Weights of a small transformer language model.
Architecture: rotary positions, no biases in attention or MLP, embeddings untied during training, local attention windows, a smear gate.
Training: a variant of Adam for these matrices, 184M tokens.
Each number is 500 + 40 x the weight over its row's rms, rounded and kept within 0 to 999. Layers, rows and columns count from 0. Numbers have three digits each. The size before them is the row's rms in percent of the matrix's.

# layer 5 attention value, 160x160, rms 0.182, rows 75-127, columns 80-159
088:550548497491512473542498493456520485474528499573520509527530494474475529455519459600514577542528483496454526564489509510420479534458502545487539555495480530478492516551466490533471477513519480569529429477483538422465426493502531550490570491
102:501474500524573502554491478523390565490489484514494534555486529499553527477522489487522506511497458508580433532486518573471499527529489454527445490595490528427492517526468425511466466490505529476480495473498469486436517484488465487438464372
085:507499478537526559419395445475502395544512516520502532497519527504523475484488556487461544521453478516418512588522499519521535499468502550514518532481537503527567480489510504499484503436523449404465490518573439547505436552472569476580509592
089:537477588472467465500523528503505466458517510481468474481527460511488458522532587489515516502475425489568492470471486420545422489474501533541541429473538453545513552462513511449489516510432435449523455423532466461528565472541498476498549509
080:462513426402587503496495477521467455487464551491512541504497476513487496552550505493430562466545562477464544449534476527519429497505491532584491474510494536552512504443510550499520477506508469507519543552503518501504548478399567555519553495
103:497471494377507521489494525515399559485531461447507554546440513496540515533525425488455487491536490457538434440558531510506462502510525513550484432547472536509465552398477512488482465532453516545510560476511493432474511471498484525516507460
080:512476479420506420510531540518434522457512502501496571579512560487560526510558494519444519478499467484560426488536470492540479531482551476569485436568528529514438516509449504536501469515494469518527490485489502401480559437441486543473513507
125:487480503497528483515479524522454558463495521505522458505474498493478528495453484328537472481464526531616471532531510493484532502524507486479485521474507535509513541526515504479505511491493529603496564488515487536485581511496462461470464461
103:482481535438512477565477522532434530429504506508508496547466500506498454467556476586448518496483535481539521572513476499530541513474527489555454532479487546535475522492463532517493466514455526512559471442521394454447467485464491534522476406
077:517465481398553510478445483506447482496472522478484561448472509476500456577531475508446509486519535459491490491474522447500482468490548533564468462495576513561539565466503554486489489500500481564517577477535470535487549493485480507536560507
120:469498515408470438537466528527512507459504488476521385460468452505412488522519492418494427480536563513533506495459443476478577499543494503532500559415498497507468515479516554506535496469549538445526538542513496508516510517503465499559525508
080:460521483435484452564536542458540490455506455486463455472493449477455512543513459520543550515548481487462562478435501436483463498477483464473557526521457510485427490460483480495465520579447512562512428493476536430449478449646471530459537510
071:454491520444476488473466514517447446516493509507536481467548543509496464504507519545452531464442487479485481468547484489515515494474525531574483506432517532505534462478522567513516459436524457471514489512605362532520442537369540431637518534
118:572487473547524414511548565484498531498482506582497467548545424482514561496502539404551463520472415486572444481509516473551443512506512540507494502508468481487477505544499549520465507524538482526469473467476440472569549405494473500452512493
088:491479508448529470479472512538408492461485517470524535495483508482524507508546474606454473534477505427448494496529530500550459489489521469497476469532562505521501496463481522515492479512494477496548531464522427438476417488502547500542509455
111:497511422545487560536523518523570514511581554511508485538535510501510504530423534473521561432489475524525556459530463491391565499524487545428458493488486475486522468555516523504547501471475492541480474541520494566515548523427506456511502495
098:504528501411431525476524496526570473549593488489554481566528560478478485528495517547487491445524492584477469493550491478548569507543523539483465596449443554509528509537447541503471458442529532530487449455502522485474476526456490452539547468
086:489521528510462527555561489487503564431534536530524432462522500530470512494525469486533504388495503509628470527554431564506554536494507488453567516452403539484486517535475510511500482528504525528511540446462517467495517486493491528439482474
094:443542429535514444441411483447386458503506453441472455473457570480560560527498435492494502445488451457469470450515515492436510539496501493533473452470497514456451447449509491470485484500504499445466534497546491488548508506437510481588543537
095:508512507531511516595565485484552523518540486508524510593540530485464520495452573448524517460540455598492516524453488528426475495563474509493479568496400519448524495601495475513528525489512524522476475493461527506554564476535498455449512440
072:523550504544458555586576546487538551476568502483463468548512477496491505539466532536523511502536532545503525594445456478483473460462490484486570492485493473492482489503472458534516492576448507577483533489442579486467493437583508547464537556
097:480405410527468519455444441546545509448499530519479483508474512535433538473546493513523494485528501520519460420564542453539448523584497512513453550556520457494497492460521517528513493516516542506499498491476555503497493466503423570594485522
101:416515461565505470491545456460547481581533451454515418483522472494565578434440506484469511505422512519569517537519466470393552497512454556506524514542493451460519445494471575486531500478498503514492485450507461421593520503568468378449506484
102:546508460488486522501476454531580468484437459532461500510466532491451510462491485540508470515494513475614536468477506498521493493426521477458475463440568539504519472583568518471561507513479496417498551496525468464452408458583565523418476455
104:505474404465493498584438523501457503511508575496515504524477476485473530528449508514539528461490462516462470404452500513591449480459549490474467484575513484510509485497470486490457530561541447506540463445531524520461475499469429488477532607
109:561529499393542505521458529523604478456490444536484509450455490514504424504601468488494474545530477514470498507420511471499536497578486530526475432388437556515489553494515538462497501423530518523472510614476443508471446463456546521506537483
101:476504553560473476471522466492570482561508503459485524548517541463533506480532486492492519518462574457523490517469489528377497506503498526458552464588491497463494482481451511502582501513483513539515526510514486406538495480645480435384461445
096:533503500514473452454509494538470490484469437478525408451474529517524521449510506468499502497579467508421462547573482507474594488503561466485540485500494478515483495541505526542452451534462530531475498540509499490543513480530467534550526475
097:631547448440543510527516539521530513497467467541478429528495495492498632487516523536487455517581453515508535456442523512525459492448498525503485551488526535493499474593492493506472507509509516446514533470531479490503557549507522530522546413
112:459498480514463514486539452493441496497479387441490514484465514504545566450513461550488445522500483507519446511611505482484528485471526540495516504544523471467515462510509525498507452485493518502453508543484478473495459436608527478428494517
122:471541537581564473432561496509514500509466497464489511522523510517472506448621549509489501480535542486485522530479474490464526503491481442462545508484522438526482424408524556472542487501486541543509550466505543511546507519515557438635474419
110:547442426536470462537482553521496517491575537461498490544455486503519523509494426479533509523436413497486464400512538456577504494495500515517425454467500530454511514564482491488535484545531467489528419503492506406445454493585506493417565524
105:500506594586446473484498538479475537510552484450483519442520512527517560522588538517469551470514524491483524535495478470461481525498498426483444492505515452568444518501537469519511519449520475518522530403513530540568504525521524473518482513
112:489501505483491471505488440487458460538544544485524543454523449460455501470439532512536500515513520464434475529527518503548483508510521548494547437532380521474489544487451489448576485447569533516529504576460517495511527439517468423501520625
117:501534538436566519482531442515472506447451547567545452437528502516500505531473530564540555508561539492517492576465503516494505470526521470502543481475509406576481516430543474506482529542555509517502526563471533547491508532432481537627468513
103:454501393526409548530514472492499547480505536442485525550505459450521507522529524509529451521522442492512481481557495477534585513440463519487473524546518522467508499503477508463441480543494472496501476462482423566487527464426537532461524450
118:524453456465443491478493531497440521471503452550458505594477511493498497462438469451501429523524444510534510470470502512555517539478539532497547517534604429523506467505530511496469544497492490403532543568516487434502504518556491502498496518
109:366512466519493496496506478496485457491490536468547517451520537470514501555512532543511556466524533529572483520528485460502478506494487473520517463512533468514509512481561502571517503523597528526508474552508518602518502442516519527478446479
098:531549472444517477579503477485570513443405510573538516406537503481470504501521541524481505509498532482508509553477510517516493514461507527505449483480478505509493517519523465469423511513500502484499479458531553504566525505421529523593526512
101:432528554626468503516532506461547531534483409435501517610495499535565545462458483473497432483484548541547540565554481530488559476467489523479518529559570543456531492483511542526516472440499482555497497467501491609520534517535507439379492435
111:494541442443497448547452537542487486471490498538518415471467496500509519497502505559491470531473485538456501499565505511544503476512482537543505526417522552492513495584533515549497480468561511506488485535508494473487542531537544478574528515
107:579540519499449552491475515508471493510450467478488484497478488527437577481554498475494378471579448534473535412559505520590546496490490460500519502520567495476486492554522528495455491506454524416499521501543494539494566518447514490469509443
119:519491529586478506485517523507489498499467494453502565491528528482470493470636555532463504505527503447472481483500519490499520504445489482504587421483511500519500458449541529452517513481480504498559530509492521507464495456531605460507460399
101:521501496549427505502511406504589463512450500502527509582467476521452429497471478547506486550478530448550547565500523475472506464495463492531576531575527555475506481455477547540529508502507514485471492543483481518528478517517549496583540422
093:462491525510528465464599469494593537495432501481507570445523510518434599475466530536502493527504557486514501487505494501530527525492499504505459584517552512504479477421505553410500490531397494500494531465478500492481532481481499477594462425
102:485495487403520514490462518496566489424484437520485544424467533515454530476586473520474492516559526473527441544547544459572486495532542499462471420501461502496497495512532488468501500487507471446494457550471493430453457498549532518412477480
105:441484594564498489459499471505474514535563471487514523531526466459475495477457492567476471469483545425428500487465458455435555510532499471551511553553458529471470527452485495499499500482449510553475526500490447441553518481531499417449558545
100:470498416453516478446474476512468464505495600467442559470485506480442533483479481454536489496442487460549464461529519535537528513444496517446538471469503504466507504505466506510596469551485478532531447453495482433470477471545467475422462577
124:510523488458415450523454615507526526553478403501489550553458513498517555480536540501423449465495439516508524388480488515500512525455491525531449495528531577489521481555490526472476519485406453442519471489518458500470481507507508472423528451
098:545471470471559499501439470537528513501530509585455479608480519446483437505423479543515455528451465472480512552395516499451508478572558522505429548520481536421494522537468471527473491534474478536462485472470505499519440484499480567508555587
104:429516457516503444536476510509577496535540494490482403625497512490508495478470496492506457527445547566556563557474489473424525471440502547517472594573525568508521459542437536555452493482504500520488592493554504510507475489518519458563532487
104:387530508523544489511552449479386504492483552422522511482534504458535544584510536512527501467538545468543463495497465533486549512428490464460531475578526477486470452412479470530520486507487484509502457483517510601529493446438500450476459557
102:428547493494493553461551417519425523447506563425519496453534465498516562575604473492520502453537500476613470511531513539467469483557496454465530483563548443498485458486500525517509487600570505460495482439522513528478527485471496509441434539
# layer 5 attention output (transposed), 160x160, rms 0.188, rows 75-127, columns 80-159
092:493484422575446548536435499497424481538510391469421563504480435517510500517504518501490574457560514536515451553537464501476495490520532510488490553505499561479513482500468530548414516492486456579475441471537535504530457440534485491524544481
101:508457437605506521558476517519473521482496534453523498489503510534513508504440456539415507541537501520563442513516443386554535493523528534477512578493460501524473447479515545521522478470495501519502429520568481432498493477480492413550448504
099:534559575442506517456528500490508483486469461502430440539593479480461535465509493555521502457440498515478543536497489515486505523522416508551496551448503438443505506505575522486471564511485558420512529482493528557466481498540495484456479549
093:531566591485462457505491529571512451542465463481500579531555501478513476545541435451528598487456525515507501522468556518467478498469499439489450575531464505446412523458473430551544459510543481503465546452519467445426457551419481529490491491
083:461487539462513484498567417547534430545427489545477493569567554525471561540432528497536545486521549534446559515411562517512509442523562510542452443441544476466486568564473475464585411537472445503536457498490543563542498541473457516496525497
100:490497542405524514445509475471471503463484551480550532580513591502560468472446521541458493521492493559479552536431498523498531480459482521480458463415452460533528500484480461486584463432503480431535512527533462552538508568505486553526505585
094:530498462559462479479542461561507443456460457450481540543579542498576467480469495518488492517498486545490489580431514493550534439414553505472411500506510423571487439529486507473530491490470443437495484498525441502481462508516534455480424458
100:524506530457482569463509444426493484453492617556530523569512533493518541466515499535405462422441527503511538452506497526505488519463430471449512483473457428533545531480511538453546474470514529465532461507470443508384581510557516560540465512
088:558493512605510511499480573483462480457551470519514487483505496486570478542474487551416531501468492566534493548541495509534504477432497422507529542546492519552442504609490545462525493537553513494523443483518523437432542522473512446453525538
086:439555583378528489491531464490499481480543445482442536628531573456555521489466521559483565512526514481478602481473494525474476563521510460506544499455543484481449515527554476456580471495488514405487550494575553547459477569474552509419548554
096:543503502463530494546543522468518501488496529532548470512446516447510542552510480507500515459468454546522488465510525570536528508437540470488526487507527546501472542514456577467526528497512456475567476476516574513456560582437520515556529474
098:487466393501500488517468548466495499535539459466499502470441483501489460582501476490459514556546522532556453501523469461498428504526527481483528508615497580512483503482461516539488506533589480588474540507499531483470491486527504513544517506
098:544534564497526483444568494486538460468440471475510460519586496507489551502494488539490516471465521499406553523458477584514503441456519492494512526442502454525485506548527521455519496481465468359538426493501512524459500508470530517462522530
094:498525485574503448502472478488553487521536457510504600413531595524517502540505469442484566505517536485479467489487603509513480463582469487434401491468520537509495507527499466499449407540468482529513456447507455439445494443546438482436451453
086:505571472493551488465513552519567480465527525507518547535516536491513449487441538548476439548508493568458531503526468567545547435485484443544554565514470505513426478504505484498574486406490505522484489425559474480506436551479567471537530604
111:475530579548527530441514467506542521554538470542495482432519451509489601497600528416556504441506506464431508412445463535506486484516534525471455547499569504550492501573458499550454495457504536460492476489483497545454468447532511557479523458
094:496455530429478558501502487480476529504467566487471444531461498535496528560519516543560450556444453477467512436525421580468516553440489530472438469509543570513552506469537505448473501504480511388482421498473549518531508481537535501452482507
094:499487526592469490504556470539509467514546522456509563486550536533520540577481496512504464414529565577521447523482533477576562505458508483507503480507440484518524477502477463485489452557504529532518522451529578446519572555517485493545498480
096:462582453499487510452528452470494490519440470442503516497523551542484448520453511499424487459445522531438522543421465597519529478439479506509529523492431449532570459516498531492543500420498533458498516556528423546498472483531481511564516576
101:546438488503466566491486521554470548456468469527537478509442449540504549521482492458575497476527532439463454474482475472494426529486580523537489491497473552515478459460495526517503536443493481502542456508471544421498465454513462499496442480
091:526537415529532519517449572549488501563523448476465541534458423554536468517499466425518540533510496453538513560523504446491447510463533491541507453576490533541525537460482487459501510565543474596503554509464575468483469486464491516480549450
095:442458497455486524456491427575545515419586498532494441540481561512410471471508497490475455543553537539569518451572543506590526510499464527448549478559546485457502514491488540458529506520496550469528536497599491456537465516466475518502385472
099:549529544533497452506544482497501493536520476441467454456525515520523492440462531520513591492446530482529441491461473496476570455476477480515472481509536515522512476537484536477524477563511565453495463527474465501508448441582426481473524531
098:525504457571520426490532495505519520571555452494482492538467488477454540530472387502490557477435559530494483510508427463466491523500516524525450531507449527478508477538513509510526539559480506476524468554540495503486410480592477429494478474
114:502539423526497492534439514474494491533478471516467516502462530468461520535501519496502538488508459599480518454536503499496547493487490496567471466556539476528445439514475540449550539500589438548538502509519538537503475538546420437485555520
122:502463547379486504527530501560501478480461490520543508485435452516532532516615402478506512487512440530522508537487558550453524496525532568463474505443470514453494545534524595468525495477514555510490460507480494523480474462439515535456557543
105:500554489531520487476526464510504461523473531385495455513544502608426483476457524506509504543494580420462502491436446472453528492536510496542529464509467569518557550415537504495535552479499478489492498464466520441508498441570401500438483460
097:489479520491482437455476501550452509446457428505498496440507486542603521438591500534543476493534478494540500519482465508482566461495444432504540472505533402562460551479497527550483420498423487430555459496467471573532581530504541547547519533
112:501447470473493511466594530484510495477446477432477478545543480496476454527552431537440483473559511524487523515547552524518513453554535501545499478519467519488455442571512486522434492532510496523519530518577473452511507529485501516499509437
117:488453498503441434527495497512472477496500510453490529464508448487527519422550504542534482540477470491508485525521505450450478442531497521451438584511508487422579499491539511522485427554471521450462526558483445456542515408620552479460464527
125:538537479489541487474513491518502564504547509469443504443538478548573511465592498498493476442473550466477473515495498453521490468503527485435478518449455520495382450483515550526476483502472609540499540481465522448453521513503570498547500468
118:480473418570557563495558563563521496518509476520505472492510496481437497511426483553478560527492501469486470428485490502519524542506487571527447465477563508493532500526466495545539516569536459517617422542508527513541426469550459477501499469
105:496532497543544537541501466522564515462575470500489554533527548544520536503564607470481550448480551551473519512516557501484444547485549453422451504446528530522496507555543451494461605413506482459436564439504541459538504529531497498518476474
117:491538450499478479468452440494438449544488606390485506498513511510504568506400527499506483546494519495470461571517462522576476505449551555498553452529425560485532514560483504418490449442513506524506474512426517477421500488526451526505517586
119:454512504421474467485502472531531584465512580523465482490465530484513518504563490485515495488511489560508503542528548561547496455480505454506578451495480423564376498492501435508452478512520562496476544463492464474538552626488545546510479526
112:476477427540418550527513549441480438489576515486502536532494454473509554482511529469404566519495524500523517488515508455477595526527453513574466560582562551460548473494477534566443423556537453489473482506406482559460441458477485416468508497
101:523415467537483476416503607439460525489474416488506475557488502445434493458542472491511422492535419522503469485466507528494570455495496473552521526450529489544481514502520508570503541438511491513521557512527467491485514553573497413483457528
121:392506429470562521561538447487521499505498509509531491480487533478551564579499533486547521499473559579464445440509465482469464575494449557554566495561509427526514459544507461514506532519535501554492482455504522496543501442602495575513476477
111:515506516494446443562539517467471510538441479541518577432481551466578553559518489488358596472547564522510498531536511558504477490452501544444508519528525498466404434527474514480455479575530493465473490490515511427497541541528527523512572524
117:521539457519497484470453544490508491529459465478446537512543473466590520434471529507514415518479550526530489486481453411505492514554512509507433522486544583509574461439495518552497505431492490513464519539419499538556580507603450425452517412
118:536527484512450435501507565555507483489499478571523508484429465489523581571586456576435512472471513476437491499586523532479429454515507568505444527530510545489506437499535486539552491548489558498545450521469493496485604534491504498534441520
117:530475475498471560442555531486540518480490451499546544518551515458457441466548455525458405486461510498481508442540533558488541539541461428538486450532523481440482470515547535534454495532483528413545501510515484497479522492463566420506454496
105:527500412518532475512509530537492546466480474483525558510480462455541501487585486495446520485549519444466432506512437419494478506535484547513559501506414524511511522478509530546427569506465505491480549487436572475484456515566512499517497455
117:501512483529508476472523483550537464500470500522570459542448426487502515558495441433492479547451537448516474505509485426497497448527442535492489495537556538538542492476455575570506480519436564461475446566507518537540472449508521538551572467
110:498505536511544462488571502492523538444433505477510533476465464544499517460479528504486526559563539432543446506492482490560459565451458455505489517479565509509404486386500528487496400543473514500474531541459529438456475526469509488526452462
113:447482580482487484493523490594574539464503517514547489513518505472457546499558487519441532549575494502625455558510561491448565479520495504466451494472489465473511503490455540461480547458524450481487463451487543433505465474537522487514492459
105:467468550521473519483463470528497436463491543515514471521512534541447542397446548512501477522447566422480504512507442461472484474479623448505477488426533531553538546422514491501500485483474469540440528503506547506456494440517513496454547550
114:495493495558577531409493494514472480542496577409437502492568540524425563499416493506515444566539520488530430464512488487516534479480481545563466520456467513435481535472522489542506453559503456552548483501495459524452458379481407440522480538
128:512530502534484451514445547498517540550459402498557559494510455414502498450525490506456495487491438496454480448485482508439527552479564494498399532499531559534433447517520483494497600464539424457524474560539481497502467450500426435429517477
110:473497509526507452445457521527497474466496428487508454540482517478444495520448459519445493529531416471497548507415486494503521482461523457526473560494507478484485501446498479516566507513549398554505489545589488530480456514429517502546517557
110:490591480504513451524495539464477474479473442526484470554514453479508509525454510491516428461470528498483540503467476508454454469543527541529440553551561503537537478478442533463556504464473501567500557515519538547466448516485504527541533496
118:380554437522522570559479466404510452474465527465423532507493528537513533503490587496555491505534462515490474464467536434521499505479475477460508482552470513548506375454489512516517438533521436564442504485517498487472528440498504486518530473
115:504554489548474645453559459474485509469526535423475497478574470507512513509515521476524492509558520407567524463510580477566506517552463466507526459512521393481485458485479521508522452582514485479493540438566468509496536463409530497486410483
# layer 5 attention query, 160x160, rms 0.186, rows 96-129, columns 80-159
102:424508468468450526454536385525554512505538501463478492460493493428486518529520442618478537479578455483532531531520486524561501532497454473521540514523465472523430493437512453521547522469495539503472558473475515478556430554485511474496437466
128:450528457460485520424563484517614468518611479475436515521538499475477485507530402518479476503554470545498557547475496517515554531466473546470513427458445490492443492514464482507536459499466508477518525447482488485495434590505522433532486472
093:532532523482480416540453498491479518480507449513514537542467429502538499532495589478471542485499497459485494520542454516527444449486491502542515514570570507513513527564505517494494525505471530448463493545549622559501533511474507543481560555
117:558474537477523481498434493499428487476461490564521527508484449512538522534485598452525517499425502487519514497511476510550462519514485458525509463538497498519538532521467500499474496504485436440509559491476498484520604460503488565473512483
131:576439544481537449488415507475459457483444475526512522500485435530537508506503593430530511472466496471534505521464504472565471523533503466517553475493513466522531528518491493494480492490468454483498557496454496499516609433509474553491501454
112:562447517532504436601506543451448528547463431505594482507427485511497556492489479452502454575544459529454495496480507495516527451522480467467444607502585485528486494515509466471499530491497510513518442418482450528464509446515475500465518499
107:514484490514499465559548485535529609548486452513445432538475503466496528512514460524472453532539390555519483461529405512530492512524488511529479550487438450477427546540506446519513438487575568515444544430519483484526557521561451507465512493
105:504562518523514559548558531476563575536455514518551472524501482466467561458451586484548522518462450490554465528493446466440501551501407504480491533459401499438561528509512535470450533530515450517468485493469555511531582449592489480494483507
097:426466459434459509476505436566541471535542461498491563399460489513484510520560376516454487474565547467550518506465513513528538531515539496484509488494500504488405469469519467523509497533526562455469572479483494453450450518522496496507447488
079:434516447513491535518525490560534503522554478509514507456486561501439519518518366417451532491564540550575489421404537500487558481507532554460489472512483494499481465487482466539496464538565505514512460486514506508495428537533523552499465459
120:458572445518458485456579499491605525494581509447429477547549534486485469496548430570505495478566495499502547546512527508467529521442470576524521460473502511491436474511511474545529474489488522487494496467493526465481404547501508426516498511
095:450604489526488478561582536507598534473536493543490442562473514455464459488460479530518502486535465517481522504528464516457495467463467526544489494547521547515493471554469510551539536525525541514526518538551518532549445598490493457446528574
093:454534461528527524536510532568523538463533538520430399516472575446434465525495428517509419502535458518512488431569507580458515482516533458520511443565499525512493473518456518561532490507509526504516531510551498553506441581449470500501488596
113:581470541447562506473428447448453398514474479503506581499496464554587530523448519536486517504498544482544496509461513423582492465535470498466481479520552443544523494476537499460496533446480423481541459505467517431514555471486501549451498407
100:549500496494539527472459437481521381539557566456476561488517478527510464515450453549530497512544570504515463528445482462527508506460491518485498421460501413507523502457549520450544564489472465511516566477496491457497499542483494539497478428
107:491488485545502498546517550505485491495447511536600487475507514477453526527544569425562521530407480565482489458512514464508448488451526485510489548524526546456570540540429552451529477461482469467475440484500485537464443445479566463509531488
112:446451515499533519496562548484525572519478488568495494512471463496546513513513465467439457474526490447475467465505502534488594492563527462519517502478535491589459519508460512488367513495517532554484597531490486573465564548495469476499497529
103:560521522462485502512475479426479412455489624453544539499575566500569482442476607520542564490477490483474521528444492489439455479458468574480456607616509482447533492485545515509523538573450503519500471526490526536509426471536521508538521500
118:515483476539456486515535436433487471527555573530545577488514471474528518539492527528474599493492508532490408450467473507557469522476495527539513490540432463431539507441506512499521458447405502516466476502465533471492432550494534513518531413
102:484506461502494478503572532537503578513443540559517435493473470459484514467528481464478465498487417510520511519560456534488499510530496487476570512541378488477494532532428486533462451544522555613495485515457437557494582494533495548466439493
114:506448506430558485534483448485399495503453500481472491548520561490503534542412514422486455513567449490579517521463480546448476457492551494476524504582492484546469457505472488599511475465543522513499494481554525576464426553441442529452506534
110:456484497449500475501446462527466445428529477513476479460492555508544433525438468506508448509535613446484549558491530470507527439525519504513518436487572512552503445504496491494481540445482528488575457481542529425487446528399475535500529556
102:517501508458536483392451440502488434491549478514474510449531507532578456432565541585517556503480540479514561561491508508459555512510509492522536465469511495540484486540460574498466580562547475484528475560455495501498491485515447477520516538
104:526537480539543595578510515465574523555458557442467494579486538523497541499464491513515550444555523521518462500481450520479503518493438503448520578512443471438531578500592451533571478501490513567410569580490533556514483552561532494508439455
116:484539486488458599489547560474495465457511472449540569539571507518554497454428595510536512461467579480472491515545484509469579474538463526478432512510508520449574494500553444480486538566475490513532530536518522537527522525460485462498492549
109:472518494495492497466481523518526500478559471489480523520537488559560445488480488513468501421527573485475547486549510500540572447550481548507457478486605503528472461499590451536496517502523496512518582503528528452513548554456504458491485507
115:444512530527476502434537577467470532464446540619565498452516468494503454524465500483477445524449469496434486549576512525579481515517544499491503425540451526528536516439415515481443512509445512517527468526461477536542552491459478536510485499
124:503498454535516519572484437501572490477483594489487506495501562502463507547511475438511506487517470540536489438438505500472402491458500474470528534593396458492491475535488529448544448489436488517462450470444505531452518498573509496516497432
111:476484501514436512558479557486479573482428427513578566569484523515487599527477573377514506481384452573478479441505536533487482539493492509516495525502510586449501494536492469522555515510524467488437465490508503499520508477521521478441514479
118:572490464452474516549501538535494465522499531436479493520486513449427527481507440533496483508516476523531441420450482492524460479502505491488482504466473501480509555477504436499542467447474482505505505438533455479456423473531571534446476454
113:498514481555480513502500493529562556507475422535514494454465523526473440485517490490527497579491502521532456490468513465495523487508447517520526442353483510449507507480493507459447551481521467450512375521508540355501478503561517540476503532
112:490482486434481491455468585514409432460520445477527580514513507472511449429564494543471486473445540508446515486523528510545519487526543493525509448490607577516494484504482471551515542512479490498540485571536485478497422474463547503430544530
079:529491460490480488531448469537490484456474537486490551538501525491488499469461497495458563546564494487483477515512456502441488512405492501540513465587532490553459422584513473558513464536562475594445642481480534452490455545561445493481527540
088:493478485444442500487543499473505508509488475591570549471514589478500442506466577512524495466443472529511506526559529502490443522510487455518537498535488558523463556455543485544500526533459440446509463479498538474534475495487513460558485570
# layer 5 attention key, 160x160, rms 0.189, rows 96-128, columns 80-159
098:465513529493559476588523481454394464544515436522551542482433446506502543537451446478498448525470511510570501490377495481471503498430519543535514460421511556454467521530533494520452496462506508513516416459433509501496499436538466465477510489
119:509547498494466551426476497564480445466483497530464524490465508519467583511554400532470506509552550473494521523466553523538474589505550506456502410508560470540458500492486497543457438486561554514559560548524531548509477458507510511573449488
086:515519552533534564515502558462499470541531455555479500457443513534493523523474435441504485531489537495493574564501464473504513532479449560414489454497477436422531519544544532431562442481480459470557509496515470464523520525459439504477471448
088:489452514563501481554478536480516479592499484546497430450514504532542530530471543476558487570417501512483504534512521479491553438495496464408478539505547454523558515550588545427498525554512470511552478450462462533453565456540500507496487543
101:483478531534474440557514527422569493575497482538530445407490482537512486531481562479563492526426485480475483536502516450472556438467517472457469526487567446511529490572542553442456546523516495504507448468458474566458564440530509486524533575
115:522429563484565535554493466415435490488461484540536521480433514532550481513471544467572491545524539521463498455543507491515415408564434504501538486475471499540606445462531504457487543453513383507496441491452504473504501505458438567392495440
097:561448505472531543544560485458484520420495441506525522440496473524508510514412469431562490502533475539467436407542507564469408465500530506485553453475465457518528439492501468468448419579567449516538478485452493404471441480518463541439475473
112:511478522488475469474508540577487563448561506476506506479461551535496477482540487480530525529563511542481466503536488533503494525514464528498505564465496531495430488563492436503482479587531594495513567481500473502476504442580453460445463436
102:480513476554492579432494499535534489524498475492486505529552483512472536522560437567473500506523484506499548530482513543504482585485530466476529375498505439552458501492476553488454412501552530493600462471535522481554456492512534532523474437
089:532553460502486503389517473558485499460445493515475463480551512483487478505521523573519501503524499506523502532514486514568513498461527500458482479505565454499477530519478482484458480519488541469530585560584532571547479489516457465557503576
118:520530487451569587416505451595481499473472508480470487517511495504503533546493416532485494491599512437545539476475473526539497592483549490420510433546519479507469495490490510497556464459464557519537562555575485448538459518501517483517383454
129:567509478470530566450552450539500560485527540444493481457503499519515487574446427511494491499609479473545504459464443558544521578541507441470507482499443469537438460469464483516473519488480533515481546525555502460512493542504477450533422501
122:494487470442502494478535452585497574418475523452463500522514514485497510503463424499417504458548461497534506440521472555510492542519526474547509463494449478483422500471435440525478484497507545481468523518547513411482443558468505443538419480
121:471489518550504474528481505492544452579511497523502477440473481551531499539504544537536470545442501457491507557491554456461580432496489457443529498474554461538558473564549562434491522494497473551562458482440479585489577431501509522504512562
113:443557445566468460477436480467526442560474479473481457498517440570513508541571520511508507514468501432498513580452544481473579509471500487453477479547581465529553477506501566465527534475500521478601471486474472523496505425540533480497437542
099:586460557449518538518460490520411470494467531473596561542467539513517487489498503535466563514534546475441530498514448445559439482489492591548477514480465629468552481496488459562499566410471490458447536485536514560539495498480486542491543471
109:449463517503474436513524506453537559472548447554400482441446471473449463490467508505461437452500493511576484449525496512476435497478497509535553444470446415458424552489535407463463495516492482427422502480537566435477484510416527488524539531
106:472563478470477533468521501556498537557507493473478488507531544578474475514572512524488553552515527486494533533473485455482605562523519546453441492541531558489433476571531550494510560505468521530505554498515427530500512509552489503524452472
114:470453417506517519513441447542471450521529441502520511533531498573592514495537479532526550548445536426431486541504475489475474529471461556438453496545504530488529509500512500466526552540462520484550449425521435427482486415560520442509436509
103:543445531438520470547495477488450584498498455540494591458461443544516516478438465437564472544592480533476445476441511517566439462557480468501533548495441490492527497483471455491477490572499497493500467420443523444523458485487426524406560419
114:520514520430519595453518445533501542439454420552436493511488501507488475516438453524490505496530553479450539421480478528504562526473501548498522502557441477462446482479498472485543450513489451508556481520529537446520430586408426490575522561
110:514497501502482531446440476547522435568484550520453496519499520448514493506495490559480452472505482437512537517495513522495538554516505477562503477504532484520502508467505560534522498489466478531483540537496514636520494568413533562554536561
102:469556470528448434504547567523575510577490514481465504475583469487454510430568542520425431479475456532535480504510485438417574558459515503542521527501536499483460566521538551511470518499499529461472528507476569552521500449507580511534508555
109:471513546511539502496527485544484529409567440529515456499471481520499475533511489461556501561523497509533489510418507478518521491479496510440497493517516433522508458569446468444526517497531552524592515512545466399486484480586466437463483495
116:491551506545434494458429493544523491514591536544520452539458507481465507503606470552526451521514533498618485508481556477562560520492504512474476540509550498489446529542481521443481565488451505548499528545527472489482525492573533502514496457
104:483567475561505472517532543456541479551556528531487474499517486413466496572544499539548477481447414485581477508445548513502515516477563468459496479452547418569492507518546606478467496480508498562474487592550478514473525508485606538516525543
114:556481437471488456458355469515448494577511562503500535506488486505453553465502476473520462474526532504504512524480493510556474517563441464521501538533453530538491600426530484482508574525453508506472497456492540528508504477437441518509533433
125:513576512478565479550531450540452493510413458479509548520459462471523473522418467518524601560543478516478534556502415507495480464497505574488480484468495529550544504539389515542542515519518535537539492463528501487574490426511425455477471495
106:579494551518549540529486454473383496423477519525547516497489561469531522534500466466578483530526581531436474478516454444556420493533475508497511519489503524491531444444540461523453535460507430483449469515518507451510510510507510474476478473
114:490516535513470574510486423525502470445481484468527452506460504546514503504441488483486549550466564453454524543500528475498487437457492521453494482579495538443531461452462447542620452499498531494566480472489470420560489566548484453460467525
107:510440490550470513494515484598461408508468578506517517541531477456517496466507515522531479559526523484458472571598533470434494502496432492549489568510491496526481488496495490523526448539574568491517575469427478559495552475528540452489467517
105:496557498529447514538436503463470451531500536502519502507528533506482534465535548535508473528419543457534526476499520442521538504504479486494514547532507533438526518392533533537521560402474451494477477509443500493512521555512587520586510508
082:495521525458468464548520511470464515487516473514474471520453497542507524558499403474465508470510535509483534466542523517441477454530473539466455475539484498432503537494552484511488479452530532468497496551482487551534482460416492421448491457